Weights of a small transformer language model.
Size: 15 layers, width 256, 8 heads of 32, MLP 1024 SiLU, vocabulary 8192.
Architecture: LayerNorm before each block, learned positions, biases, tied embeddings.
Training: a variant of Adam for these matrices, 424M tokens.
Each number is 500 + 40 x the weight over its row's rms, rounded and kept within 0 to 999. Layers, rows and columns count from 0. Numbers have three digits each. The size before them is the row's rms in percent of the matrix's.

# layer 6 MLP down, 256x1024, rms 0.0832, rows 22-130, columns 768-895
102:517517417488509441501513435534491517406427497573588506560471524608437477454485513468538462448484474526587478474494493506508510466515484484503542572509472430636580492530511505468529503441509442505491466566441486509515481466468502497488466529526494504462468556551427481428432485507557484566521558555424529543460514435568512496548555501536513529477518540535511527549552506477430461464454
099:501492513485508471514514493527529535491490476507511454460459466451534533489429502501543534501470465488496451546445495484487455439488511473495581481450539550523433578499483473468498500475480455544511571561499500457489508529493562514497478408454439528492578538485514552469441420480524521507468514646427507541528514550468491478539484456566450555474517495418520506574533512594565511469566
105:504460515523550531537492477528574495559499485471503573567467543517470446458564490544484500460462487513405520514458537511524533540473484478474589560530517519477546555511570552463517590473496543537481507440484446571485490552560504516469518508515536542470486420501473428541524504548580534515493524469476448542503491560505469507502502475515543539501471528554548491497476435532461461446538
105:473523511472500526447524459476518500612501483492458445472521492519438500452516491566521505535498499540407512486555516488430532508495534484459611532505515443443501497502586460490538538461451507457518439516482479531498512504516397521553494498544474453490497500532495523484554503439516444480465447478457499430510436468508474565448543476484569492569515512507471477531439457460453484473526
100:495558395544524586505462516514561467547498457465506496494464511597521587514519452424499494573517530466537497549472471533525565486557519470463486477430546563488454441452506491414512476543508503488495531507477436551478521485447505493492523498629554565451445471489530552469527478469552459444470481443475561441467586522542462520455480508483557438456539541397536570500474462522450485473473
104:496508456450499512524566509481535494482533465576503520438504544518405478502515496476545501403519539375580551522515467495510451477559526530497446477460457489484454525519459412460566503508507549444492528503523480520413557487481503519507475548516500559522430466470526476521512423473464434458479491523458536493430478571480426575482540449501454499488525456485546466538470544525453545543464
098:504499554558543503493454616581605498510569486502461412397535473507529486513560442470487477505517515420522448444525508553517518505483479440547495487466520479442512487488487532538453435513461423480482512527485544467558490485518492567488463518422522472535507456541540511501483499464578481483463444548557562497488512538508491501501528534501498550533456460492486489513431507450602443483450
106:468507548484469464441492511479500518488457487488498479504462567450435525490444462571404477527501517476546583569487462457451467524453492453501468500476498462494530511500475507481540537502549550520568512458509484495467517481502480491526476453507434549580496496521491481456476561509527492554455516408558460464556556483470497513491470483408524524567472391514529527481542476552533436467426
120:516506594499515469510541532510531520561577571581436534421523491553512447493412480590462469519489521498567529486538487464483481512541503475536541487525522568553490485446516564502503512522492597492510460522475520502530529542518447550509479514537452513540439512588526480482545466497566469436535523426441554499564544487469490563555537456461553502471586426475523549491522508525521441502502
095:535553537479513509473508467496527514536508524515452495435510437508483483444432517491463515498491492534483428528477482545520538470517575496521460439571502619500521441475515523530502518425480479506480558469502534433470507514490517584463520517487532530478456484487463490533445499463513532502524514418568514531507528517493507433498506561463497503439470526392473474552478464461489530478517
106:509500483500470549517585510532514557468442533531568438483541540479491516465511503448606486542582491434519486454473555536464503530510452481465471502437501473513540503539533433511520486502488461530562511542468557500471499457515433536500524431519512503445575582460497515529474468615428510445501535528473446569449539544473501523572541486497469554598422492514510498486521487508521590497526
095:517538485466523483503562471487470461487464507526458419500560531523456453552564511430497570537460544464540497497474514502516435544468513498508462444523485557463541479534441431505510465502506498470466574499537531449553558529476469544530520544557460537513552402498510467532516461435448536541567499482478450533476519444491475492530499570525539436556525509478525559517536500445488499475474
097:488540558490513545459502518536443417513600447495519497456525511466544449562484499480562525565499459536488514482530530487522511533465518551494518453446391530478536481456451467501487522462473536468537491492569585480488501511512487502470502524445485532414500443517494511510527448522385517473462466543485485445404492423507437544496507449513571474485447610553538509482488424477465487451505
099:518510473484470464460529528504504504485465485510501478531493420445405467538483471413559462513431483571525488518471478504505500552578503441477478447497490469519502539485520525544459526474534504543518464600504507498496531525475493488515553503449505480482561501526474415467555505570437507502471533562468517509387471537492518495433484479472509469528514495545486489435549524576519467507498
101:494465511498503526468490500478450422489524494545472507508451406490508471513542561486524483555556473461482481473505547494624517472502518517530423489542518476541559484545443495464496454519510439460511518528540508490448473526509517579500479570494491476453513458479520533574487468450443497487521627498473513512514469459530476509523498524516565467491503469516486548481503523508494484458583
107:554505469506520551488465475527532514441458488508459485545493521536432450537523560537453422537512523421546468511502490462539507444512510559468543459452438505504518440514443518467451508576500531491445564534467520500465483469532462476510559622494444458546521444503557426528419500514532485546493459488553449471479485549479515432515528480549463483477508497506538547533504483538571535537523
096:534539419567477423466509518464528490527463513526493511513480512602449477526433499464538521464440545549487492553522530490470489539455484535537426512485524528410543528554455566534479574529445507491460444537471514519492480506479491447494519460462488490409534466423497545523562383486450465463445500502436500465500492505505512540532501488484550417468492467543519529483500532493478509518505
100:468513505535512604514410509645506526507544441558544470448492508565492562476455502538500553514517514489511511440470558512514497520544492433469540522517494468528520608542528570547521451502497469464517494505483513510478497486506486481538541505580515514513472448517406484511455548446502460493446487562582442515506531511527496522461483463469482521505492513446519467517486518511449482487514
096:487425483463458463523436551552457556522453473501493510541528493414501473490472554565487475527440537493548467544545535467439455503493509551509529473535519520500407511466557547514543486518569492573544524504520496459465510496482525532521405463482514600561491498537516421453508523490552486453533471418423393504574458493514525526484512521511486534439486482475505435480499515419507508481479
101:498437591483505535460445520490506481488490487454465488504515498476500492489521586548525437475549516465520484492510571527468495498508475495551551485497562444464432445553515498514461499524578493516485481521474488504507522485507515410482532523479527525513505518447571496456552541522540501507475465511540497571487425487480507457549516576447476515585499458496461491491571551501538543499566
103:502442471484475476537468462540495499511392458515446475525463497513477513523459448522460462513557469561450503411504484454503451481535509470468483461505494544494502502548537437548431517556496579518478515477512496543472495480477449537487554477521442557493459531453519478543513549527520482465504530560536563493498465460496473565545501456476489468471483564426496486543459508436487534590516
097:481480570502465472524417525431505531488497532565479486464534540562505473547551512462531455464496483432497510484463519573589506460528488514503484506563521504455518448402492475520479492433469580559467500568481497514534510568498493460522450506460545520511469524510449494560462524495551522516501511501444501550540463523510517502490518492515487564513474456584456538515472516520374507541533
094:517586471586484538474580508479498523537554514512487485550510488509526459473481507588518479509483500455554488455528496444487494538573534468487459530523489575444470484527494476485558474421501478479490469517520430492534438521542461451414603470551475463534514499579483467500561484536454492485521508549363548485502478552534470467523512466512524541466453453473578520493551520420485488533461
105:480440479557472493480486463533527504530439486471462489555517489502464489483485512592481509497562491524510552507508490517472570463453484523445529529480505489471604447532514501443450502491488513470528481586561520527482534562473534446486520484440460489513478464478503464506561540425454498465494558535527514493488508524505451535453495513437503446488484599580479498463514451443488474508529
095:500531491504451561509534494483546480517479467508501589491532440552505510496496430493425457510547474556517474502492545562584530512441518507566490519482447487516478495483467585479486512473511496534477460499487538547520548563459567463559534437553493526482552584434458456427490438528414498431478489561464510514528457520516515473510526501444515526492498502509449466480501499557427467536528
100:529502423466488457496502475465465495486514610476559516536528523580548451493541484466529472520441503514430543507492452488564497495466533514463533545517507496514488534575565494545483507416529571488559468426557553513599486464555529428510479468477586495509486450585472535532550546537466563515523526556509447519483475483579498449501461485508491605458439499539496485502406541522521448505510
093:536549496507505391483528490546564451458531497642486522526434489502504499540518514412457496525526496533553546499533464459434484402473462487549525501556543469446515475490536472442514481509517519535512495556518522491496548459466427471464457518528567519426520648486466468523486437503408381480493556488396517511440451443505500434490504534537517489459550472584462458468450452513474530518501
104:538455500464520396491429502540449544496489486481448500549486418472491580551436495562523514548452524544529477393452499538567502416549457520483511506517461534516531522514488559487504465522447485485476435500443484498534522500443463527535510474518520442545450500526477490548539553490573497435512554459528465487494478508480516536431469499471514494543513587473509488521473501482484513575485
095:480463448526515551545465467464517578489478559540559514509523516498490463469477508507513507496533489562523489569573581509589554500536527469458505542484521530533574516487564508490466471510539482484511563511501484488458513468492573550531481594486539505407517565403443428431534574489467486521420476549468474518492531461468499480438471440543565425445527471580534547552475475460521466509503
090:507510532496500484477466530485500449471460500536478474494519479483490515526533423504440499489478525565560444446484530493545542427491495546510532529472404482494554624480452553480508515515509462436486453468464423508469444566450522532495463500477521452532565463423497536481515511424564521530499535531493543477467464496482493456520498494555446532466499516463538430557421514468522469533536
103:484482422536554460485434500560507506616513542498460489509510536477488547448587540492476526492485508629437455467453541457446456488460515575481490523499509555559419435494488444476504515523495443484474465444498504464450524532540450517556441471546482503496484406428503571487552472536586468491490476565579486547548507506475473509517545485545480636537512492399572514441519510471570519503510
099:525504499539447485519519517486503507500519494544510527456557514566434538456555556550542492487414476489545535481551490440522481522496537549493538516511443495497570434468492509526575548550516574498526439408508560481511504499492483475520494526477504541492429508455549505511416505489422493518539569517493535511478462473496505523526444490440498512429444568526513510435489489469479538451544
104:510511484500494471497502499523482557499559508485510488562511488510517480492389528528479502494524506572492452501479544428487469423526453509571493477482460494496474460509477479431507540501483531508579484500544433486495519574486571465518487438488530502460496486481476513459502582423524573454462505501546556530480394493458558477491493436515532482533568547568497510535486517536451445459497
100:496492514539502476463487510525503511370450475583484556474470479482477441497449511473439544435473488557401489494519484519488552455482500580461437546509447592540462504540443492473457460519460480508501512477558527533478483501464471425508478526438526526460448467470473546490449541478459577498471488446439528492540494506542571482521468520548532571499516506491482515501507527538558539479511
100:498515536550544435471545405430476502485524547562520493492474550534492482522468527412482481472466483459477547512571489477571503533428506538418483556471468484533490522421461467447396454491529489521454447440610563524498521515518459471547563447508514453524468453420529539559501561503414510475521436442594434490508536439493478577421524508477476511507484500575492521471486457484439568492439
102:497554447496503507521506496562497513492563472524485504465534493546461545478587463490500465483442483495428509561516454539551522573510481488423471488473522490461448530522545490479499511514499533519563521509492498457510533488459449436472450504438505535408431410464481454532480437516476508527485477475562509470526478522461522470451487498448547564584519490529511493463497500512513480534504
101:471486457472552473470548530571505515487575510469527461454574433501442542500478488457470445558493529486496484599439429469474473483462542453534514457455507552516546555457521527514473505498478480473500460561488459542511510474463541457522554454503491449469491480458456440522457452553543532527517537498498472491520486521559466480418481448533411529599478530512577492483510450471494504525465
097:496467468506543535488447433515452476619518493514538504474482509509512552465509506526505550509546444492464505566480440523494525473398461460535535617457596463476459503444552497477531527538429448494488568486467520426525515498527536448475453448486492502558493500532510599543450437472519520479430492473458501498509541464508506478440552522538497426404514481481442512523531525538521524410539
098:530591471557544475494494480503481466399498497536515428446487553468455488547569457596517519425476460442519504443501492519473562567518465456568508468476516447522527418528522532495428509453571575509584522544503545554466478462541545500554490523433449490507563496450480519471535453543379451567530496555533591421498501495434523504462530484497552463567490562492469432478528550505562476587466
101:525479567485471497494470485480487447611452547512533437506540495549571564460461478409509541526457548562483477497493502457494497529523493515504430511493581490437454551500515499529489434486540546482533488528477450449541518505513532462527505485442481492436499485524495526445578463484509462519519531507508421469384571490634566516493532492516503510512506466510443532484498469543460485504522
086:496476569464464494446549465476524457609530476442419527469557562527505498405494496410512569474503506511514476513591454447476547559546485452538526475542535499497468555518533497482475469609531609502516451455459503528554529509485473493460516528508547468533554443501510475494560423478480508479499437455487532563482493490453476517533541446486535620497540536515546517438534473548446576512519
097:487517570500571489529584499512498412446520521456472500556543457571489448549525483474499503496536512499534521529515524458435533484528531527503516508465481550565567453433445475454495453524505510478456392503515463494480510523475486527557522478529527545449589500435445534543565457484504454427518551501482443523518493491557523523482516506497478485499470464542475531502512425474472507592482
106:476504477496503445511503491456487440574514532527534514547479533508456495523508517510502525544567449491513528472479529476522549495484548490504511540545510477487497553492516481481572439458458454457520480540532553467479532497456541486477427470509462491606458544470521467523534544486482479476478501510523496460492538510416476490504477529526503468340540564567464498529445508499521513511536
107:506473483506497480487446565579522476525426539486516450565514575457577589514511522503530511476467534512553453498580544499514451527451490437542471470502489526525444447630459459540468450453568466543455452491531476479531480515525501491551439443407446449504501539557489538556502458615518515453580480528423576473522488480585521509479494480458458472579427493498557557423445513527541496575557
096:491533394548505481491561427513528497484526493498416527501552514500479565488453495547484465456458499466511452591475534544527577532442512475532508525441485492503490586474450477420486485488462508487474530561487513510479495450515443465542597488454465475551493543505507449523512512507475468571579454465492503490440494502418530475457504534493503531491449584493533470547477478521479499503449
099:454521495523487512476529482530520511460445492524466569472491568544495508548514466527439494481479553476458442486488510532512476479459434504552461514539492489487502499509531498548491473579518575485481489472468474473514509472454561566525511478444518486509474486390538529473502514587475463407551524561635492535597458516491463510475520538508411528484437536526531521434465524447548501482513
097:515468522479467409508516495452542433527443575570500521464500463480531480481437454556535475458442451548434543498534430471526455471475514490510425425468507469455524543493479506529521542532526452497532515548514500437465502555500532505478479519448496534469459488522462485451495491487544424506492484450493498506479472501509503456466492524445504493456534410440547550535453522468575457500527
099:529499503520522460483479474478488558592544506548466508543486521494512511477456447456478444508524524487526511522509480475471527477426406518530499500510527541421452534531585491555459494518489486557540502462538539458453492439548494496493534522473435516424443485531548466473538432483490491477479518479471453506392460501555520469487518494496593606535403531481530545478468470464512556449456
098:496451565530502430506483448479500533546594426523502486496472533458472450486460529524507568496471472509529500511474516443517492554494520501469441482528440497550562456485552500510488436555508527524478472501504493511520527476540519509495498501531499495467533503412531515499500567506490450443480527465501456528628515499507496487453516528524510510529415564548565532470561510487559519522498
097:512498441467539549436487540498494534520494505459520553470441464510542389472493529480547432419501489548520537430514577514417473449478453507564463509432433428471530504398475447479519479488467512464523470492509487470424468491490465492473516469468579489517473448511497510528466574541516480467466423504573457506528488500453535427397446495504438516494571537537580497443508527475464472453493
110:497453608515473544518439500488458543506485527452521477618464550495534434495541482534459528469500530497469496490475535543440483454486506602462508469519432506511440518552501554522515529518545484495498515463582453543449484476493451497498527484497499499587515491511516497471498576470461503539501477445554488467492461534546461530504528539494493476483445445448508483520532514518505540583527
099:501570526575474459552482518462477442534473508588440511477525525450489454473463434470501463484513504504573492437531510529463445500553506505519502498496474587517533521474507421478561449517541591484472489501484540450518479502490498501512491544407456519429438568505429502485439571542456527504501460479498491427510492479517540518509513474552539495512519462501539514529521489557560499546499
097:542513518488507577496502508484497475495562472561435562451473473454530438474531491463453484526501442548469545556486496558463508530536538548450486473498477492488397556495522430445542483456521463529501559518540526466458453451538496508515492503589497494522514533521490468547527533493587533555530546514554490483419531502572531505552507546496508431500499557437508544494469502469478538464470
098:502438485452541494497473464539508431497587583481481455577483518546545495483438492495522487502484497487462456585458449527495497469448515536562511485455486550464522473514488456558566562475498423501467554465443543533532501490543492513508539427471504561527504531481442456448526436518586499534542487452522479519522482542448521568481541561619549518520519533505530516404459502562521484575486
102:457462438485502525535551459486507455464514523517531440458506511522440549398499481522464410527464522524624515477569496516533558531498531483503475535420555479483511514466539490528571541521547539497451560509460427485519497443488533548532431564542522552514492396451505434491528513512523509521541488530529456517436495490495484508504476476494459529481537486525429435499486474487510440500542
095:487560519478474600422520450498482503505460551544548468541477522513607463534461512478492490476506437526526518582485543538561510482575463494442520463457489428443500502560398436464547512493503519532581475480408486564438485516504436503458442534468538492527484496520473520503431488473493492477537527506464516505395466476499467503474480502582499513470634440441484561532409517523519508455495
101:491475529450518518473552536555472494502545509446466516554517460541494567497540474464511593452532550500476431539514519473506495515497550551537516512579441492380553455525497513493516444490498461551487498499538537478536529582564483535479521463505499462475538547483523529506506478487448485414490516462487460592538522492570506421467547557473619477450500532568485547492570516539517524585584
089:489487469543487437524459507486499466466454497477552564495488467489538521498545509484586467498507457498472467490484538470466512475518468492486476526559441462508478507492529432512557505446549495514485536475525528483414457539448527433509502493473459455512571500516427508522478507491401475548545485529488437510475537516601506469517474480484443498538473402533528473464483530530450537479579
093:466516523465499478494544530500482475536534482510486520468495458527488489522503517395440607514554490500495494449534464472477489497526565548501450449491552476560492478461516492523466460445446443489468479525503488472477511427520512562476498492481664473466457454509459458491510489499531475454513445500474545457505526407531492436449502534528570485522474548563511460562488442521496487407513
099:493518484489471461517487513477543516428547478514608550533425515520537551466432541489493537471486533550505476455491497437505484453453514537483531472457484491522506463544512527484472396489522532526478571529503499425536554552501525460509443502493475493523460549494480554541551498553538508485447529508499520548576464495438522485462511467453552441520553503467470453441443505530461497467505
096:449512496481488407476473506478489490419451525454398478552489552435472519582421482499488472479442511488539507453520506432461569490503479475536566517551575513539492496471520468483443512449550516514434446475558526612527516495522548511555516438495474504481458489569437519487543526534402522570464505462449565537481464545489520488527504532435482451490495512557477514506508533518517440529515
099:528588544470536509535491458531532555443530492536557496575481511549462492538527486355562477502507463582532504491508546468440513526460481527465499546535474507447433470560548487500467472469482486508491499509499542433495532517530489480486590459484550528483473512495589510542496477496383573504552530493557524509477525511551496483474516564499433518544510599526498507453489542481405579400478
093:490500508499424553513465445423483447582522444483469459433461496534509519481483529463513526501519497450474543482567506434516471542545506526563583502486510459560471484620552564531542483419483488506528479507533477508437492492478476477503483423513565458507496536474552525485541505448608489471506483476568531506463492490490507521574542477434546550436506484424482405513481577482480523501508
098:514515508478429473457421527480480472536579476472617497467474474536467475498476486526500424492545539468560514478459512518539500492579545522518531507520538504506498498504449481520485398476566467451527442466515541536499525503489534507436533500492521515445544513469516484503481510419575563525491478500510490493506542409561516574493499581528550482574489417514483576440494455514555598579488
097:485491448542593539554501484502482495533457513572465563433458494445470537539589417454447462451556526525536541487459405550442518479509510487533492469480467469493425447439512459482447503438453459517475453414444473494490467504533400498449455416510521491535526524517448503481531467467506457547452507474465563423514476508457534577508487523502560546534561492452471538548504471529472473510480
097:538445469485534480512504548464530510500524483501570528531453456477584492498485486498484522456490553499460517440526504574464432497499485501496460515531461461522571525511404518507486544462505448563516530538476497511461484512521551567437470529473539428634498521604546488534599515457565535495424533444625506471508547414541513505472525554475524510590488504448472444507520490395508512510543
097:527554561469567450552545518502508519470469480558531582462501376472511547468471506438477548486547500480513492563484506446509513500449411471476516473512490527399547502512515477572467548521488455476441549582465465417524512472483557490520474475541472546412535585515510559550566480508444521538482508474405488403468464461491479530412497471560490488518524530465530493544553519497507444520486
103:515459493529510542431491527480426416535511501437558518429567465469462583494445540441463528531571488474528512418476520510496486481512526405456585458490509483566540497504490550501551496508481496482510550497543463503553455510501513533533471467422458433561513545468586506437497488496452494445535448469439471496529617507532480440459500505518499458486476487411473428550490463520561553528447
098:487494545494511530517455541514490480570459493500525590477540457439497478501474491519491582478504500502398467557505483539501524534487481504552481503506506467511559561519530587465531591543478480508549532516517481501504538535409474502499459525485577459470516496587532516452484505480501513571484504453505513475422456549473518490524521601523515510463496508581450550491539475529499557518501
096:483415443497494525527434511427429544500520497530561531451473516480460474492452500507528407491527511514551489517505522456542484510521492535491560458471534508529532460501519500496439504549485568528520457546465503497485515458482481503456411508475485513501520556513536508484523537450494487434493506502538530471541534557504469550521517526419463374482501566576503478525510550480527435552470
102:446551477519475443501539466422523424469446510560545512523472520434533596451546463537496557471442513540548531535507418532498448515513543521514429454543568527544468504538567516549528566442502490518455535516510493501558451484538486459486559474469525514567525449551519451497482494529428526547538421459457539507539525502502500474532550444509474496477525370584493516553465485535481498500488
101:502551445539464462530536482486495455560466455502539508461439444543513487509470484524447567446536495442476430481560484473561456438541583463501554562456433525537512575498485544570592472536501537436490526455509465500537497576485501547518507457487493460503488501516525459507485453521511512477486488494467557453547537570547505587526487466451501517519526504505451413496512415454549462563524
098:504538525467530522421526568476491478541464492564485520449490563473432508535468496488517542493522510538443467542518489485499545485596506581452497503513488533502472438506555504448455485506500544539476522552483504558454553528518439454503520556502516473500506515524510541473470475609503498486477460497438445497519570492480530471541529541491514489473503473434453536532440506537471460470499
104:499472420518562463471467557537478567444506474565420493577527493549373590495460496413513522564469530484483502498460496565528504478482490461435498573559437540450541507487506483500497531400444468501482600512513449472532509538506540494506457489590525481525446532486561538498462504503501498554495545487485412448515534457556499509533469503483560479555530511441481450483554511520463509395501
098:489460515434482487505531538518456541457535607529457461494485429603527536497540457558485441559483493453517542502440512483497498468533545441532489498485446498491465478551544409527511457619517508463457499477495425471481493428480423508524593523537566520519522495615461498489496601511527488543488419491564490449544441529467518515510473401475550533502529476553495365507515486474536478490441
102:498430518505471549475434490490515581507537457496488477559506521440509457421524501339489474494500482537493448465485496481541488459424490517507507531540530438544543473493404414514519513516543559416531552480529503499485448513484535514558506568527445510537518550475493504532535471485525449522456478473488557530455541503466533611516475530513505522473536474492541483456526502484456529509543
096:529498515512504417473483440475496492487488504496405503543459547422428415485448507571460523522541499470522510518555480533527461503503496514519487532555454473490463534533503467526510498455536482490488494447509529511463510461517533458547474499444456513443540479520452507449473551514521516509504527446416508496432391470519514483514505577491487591507489494466499480538523500456558458526495
132:461487503479466464478498474499475497455478496477496461461522471543475425493494512473519467467466496413444436490473471433420501502468489567463454476487515492490507457488385471490450486429542585490483466552424432516458458482476481453511526439485471475492486501500454468521487428520478485481510476487428466450488424531493486428486425481432498465436500551541489495478490466506504475442454
095:528493581582448591505472477510446473501534465549521506532508510556424461539440453564491473490540506549526492477532500467415503528510471514455532456533523523439448402469507456546477500566483547502560490518538453546582419560537499542492532473529481487524529515458531531483423515462545549525536485553519460523535505452519478517516462457434485481546555591535509480542506561483551486480526
085:535577479523515516441504532554542451466495537517441545401484490541464406537414475465544493524511495580554588488545499533511529468439457498447485531519515517446470484572536436547521501503520506536561480551556472484498483517560527574469524489578446480410511511504517563542475436511459498492463524503529467482459474475502518515585542518538550540505508503508518586456520557494533561540505
111:500558455478458486575533484453503488465492471434559547433565461494534482556550476520541518521508542465460466496466491528429506481483528426491473495554492522406504514509400495438468490528446507549505507575494496493561470459513454509518537533525484533446499473512543481539487442496539560506552579580477457475513452554466498441459485541627469573429502432386445508543591505444506499499509
103:512449508420509499490508472510527452476552507448516467513511446445515541485437522580484541462482487475522524583537508487478502510541460432507533531575553506586487481425527442500512551494487526536473541552531484444495487492495537548519438543470501504416521549545531505585412438553582573523547475506469428519471478465482510576500480543464489506505554414482532549526511465432445444492465
100:538437530472519531519469494371501530481444556525513500454500497586481475475430535509525483495523447493499538484502493470512508529592419486592490466495473520468506507518452527575540476500554562508472515455483487555544465483506503507493443550480446491458476423631505522562469495515523522507536554513438517487507463550504506581478446509476631424436526501578558494426477497540467519507520
078:509530557499516533567542563515515530530474524503422559512477489561508526540528460515503441546510498525561461512498412526469516469525502424502497516512522556451455449522538513547472460505512511524530490466535465551505501512545503517465518497519517530436543505589508519498494423488494507487542576457497543496504554512434502480453532515410519472589509524409537515501504501535439529453416
103:470478481486468515504502501509556537531509519515458514478547430474414488497588488532457503453489494482587535460457509475488495544496482527560480527585449486505466488465479452488496462453502564409490478531446464503536498498507497484454520469487510529502532516483536510478522438477528468406506590508595517531506438500553515492540482532525444536519579494431519443519562548429562490585475
105:520519517523545572499505562488463469553531478500451482543560517605451500489572463530484540469465472482496483471523505473503484517487469470505484481534585485458467459615494520486485505475502408516470452485566507465486464544503450490461506495542498510546581538579529476455488454529509561485483522449506571511516544551426482516519472488491516506507531521465514504546522490442488567440450
093:503441438557484520504525543440521493450498504480502523517484492467464535421497539507557434517557483413537538520561557511404559517530492506537444499511489533531546623486409567503466536468526541464525484423386486475558469521474532453487567457536515461512496553512481467468516483493524555491516539478537516470466575532490452469571500477415502568474506427527517487550472456509568454548464
098:496476522519511567489477453519440470559439549471517450469465457489614439488534505483525459545456496485372486522509492531508526499541514461427498546534535538414439437490516550556489456446549547486521479515538465488504466518480509555513511565483486509545540530477536489497511458486590457518464486484479527513502498520501514483516538555473533493517546474467507478505527529571527529470533
095:557435544514507533538422524467473519552469481518549510525495463458576521480538507416485516427517471450478481503452564542443428478433498482558481548503460420480490427508459475505498464454453498536458507454453523522550524475530482527512520448530468481524465514484519431550489487443484504510505504535434526486497492537507511433499492528546516489515467501497490515557485438531505482488524
098:513503547519466515489472551512449485472457531499472574425547571536505520604448498500483536515549463541465444531501486479520513535457476451554535440503472450518514600509511507514505422433487430570505445502494571551532498553501547476496462482507526547526530492561527454481459465533434517472519464468463523456521493517541459454444465511540600366464496461558414549480537529561537493528524
096:462544537562522440544479511526521484414449437406512447550466568473563481484433547518527525460480464518509522434559450550440502504535490518505581484504525521491504516534520518469526517446539483396556436433497481553500525454502514554455538477464533464578457543478441551538505438450548498510558577482559430541446503491504512559507536483442517514429541610483525467528487495531450537540525
099:443444509521431439562429524522475501504489442483568480456516577477513462416462501520496494490482583456550541504514507528454508522544495510573569508464514510515579471444596500472500457551518542500451535506580448482515487457467470461504467579441518477523448416491536420484464577533489492444495481505598606505567563491413571490536451512486440570464526394466486461469416527529562435480456
101:497561442494523503546526528537459541430398561485431446514519499508516525476511564509471488513493551467453515530533591501583470517530478426526463509517532463509493501492531489476405465429555510488556468493478514424564514510498529481452452505499488566444425535508528566525532457540427487541448563503519466484579469549517460506504513475499520535475543534524498570461529523473488496466504
099:509489500496448459493418503505556565499533518479492509567489451514423532518596491419503475423556538483562435510502532543483495587477536578482498526544570500493492589498567506537542511510522524521470462509537495565487472559545548494497553535460522448573532563396486527392510486517494507423578509526476518498509473540549480410532496524457500484513496484458543475502459518535487476575531
105:491534455428528502495573447532460530461554494507532475526473464474484458488562545497518446569529491486447571453464522510489516489529493566623475439484496495510551525425442468513524482502438569518562481522452542522473485460584509446479547491531470502558418477447507553505577534521480516514577571501579515467495482450503496544592431523504575481488470585519487489517555496466470498501487
101:499555502503490475479500541489468434522524530484494504524518493495488555437458496603499528493431498499431489436500471529550488530483454521499488467498563516546587533502616541536511502511482480510497501504539477566536469492477557456528497524442484467553538423557502525454480475558424506498494515562392472540473517465542470543526527497489576544500532484535521498549477487498425398455494
109:480465479544441510561502490537505521572451436470547435482492509505518549489526466488467513523503534513460540588526482558543531482473503528455493435461498478485522521482468554495471491486467438484492500507494462458548544518560503491486512506509579432475506566470529448438442539424538517504486509455554537502486476514526445501505423496497482470556545530495521534553462507459469550436469
098:475454557517480388462448541479491455525515530521534516536545564537494501471544598501509527535536524501423439501501431485416508532457487519538531500460425410437496448492566500421514530476522486461496473516496454494497491524542518527498514506532560479492478420515510471511496497513564504506506552514533490580486502531520543501509451507482491428481479557468496484490435541416507473478494
094:533563513529471528471466573419590408447521500614470489515463495491459484494497478452481486553495436490538468472533524515505493554476472529526565510487489484525479513462498520505513503541513504452523473482510502469475507603517499516513507419528500447464522452481428488505441570467462502476429499453431461485516493463542501499498513501474598492498539460489492511463513526524358490512439
099:487524533499569567502524522536509440515529537394516533430497565448543443486428475488467423499549605409424488468509519580500444471488479464529423515497436559550402516510528525487516475524508489491444519507522544582554528492516523469411536517510508467607497507448485407458472514514532544537551441461476513450446483478534519508561439502433605468489496563429518531465484498416491532447552
105:533429507560525508461508446437499466417522449498467506482524519505482534516533459478526478504515494389533551474497442483582483557545531506511442471547568562506456560564533507490529500488492458526443484563494445546483526437510454471538470538573524492495529480510455486572458530519593517574448487502513515510494507477440475504415535508536475416557425462494505445527467529569518457521454
099:517523475450499557515548495443520571493559522495438477430474549438495572498606499500531522451474508457364460464521546481510441490476563515545493527533505467505480556531545431510533469508535479513544435528510472513516520507558466455466551517479486458545482493463443503519518470560547486496502513530473511489496521492510522538429534568449458454525484434527496494475552529563526505525503
093:489497503512531514503514473490440470473539500459489411458524473459527553482503480573529500472609462490529466480475469468469474461442493552483502546533453528493453493528565517492524481542506505486493499492508572513556520455512499520567347541482459529495468542551450558488485558508517564522570562553521505554446468521518537481509522472511453486479524467469519524457502535514461463556481
100:501495544509484479474496581555436497434514469493446506610493553558567537478507440541517605571480468507546501448558467502499497544454528563535522501483490604523496431519497451484553512496464484470531466475460499484532507473509496500496531485488517500461471569502508491487456501508519577446508527476474428512553489504512505529481457510460521468513492539554476533487577540475456458523493
099:506550521469510482548565495497509532488534506458535508501564427533488498590577522498524563504488446466463499526490508504490541481500463506486534500436527516426490514540471561452424438499462495592476546525432535465528551529470487553435574627546472570505537558513489527510527432494507591629490483549517479535483481499451472510542514549513524519566433523523505505504462527495413514492534
096:470525571521478485585507573493484574522509458541595436522455481504533470458496472478519558475446567533446479449452501507537491503607469521469528580522488518462455524471394611545540443468528465497506473523509492444506495513430519497478523463493602430564510509512502514528457439497502506509490528527502510447454543582482470463588542407518493485428523487400523493499462551596523546440482
099:499562493492535492419505452506529494483539479455511506472480427527479523532445533540538547499488540452527506563592520502481577533482506527509529454451456474475544487533498524521522555513458398475502532504455589540476459528550464508499401509509496470553514495561515498469503577519435481507491415523459428450495510540475534558490459433494556583531518433516547463424474489491467474470468
104:491497534515494524512461469510521467486524559435346462457508475486461549486474488497528493553531515486461453411466486502395484541464537468493435458559564545545499581488522483532508468466492454608441530499482504498535529459487522541523544491499537469536458501527465503530521476515555447450515505539480418503402493432574444444509511485531474532434482473485498569477468456528493446472454
100:498485548449535455537410521536482518505486498541527456471605471482522409422411526441517504487520486497521508496517502492505499445474491487485478483461465497533472576493522524549501501499485497538497510538521498500519492526499514487459415483536499523524534442517478493504477482498567546507466534482542530509450485455544522563504425528496401485602462513504460477528535477418485498504452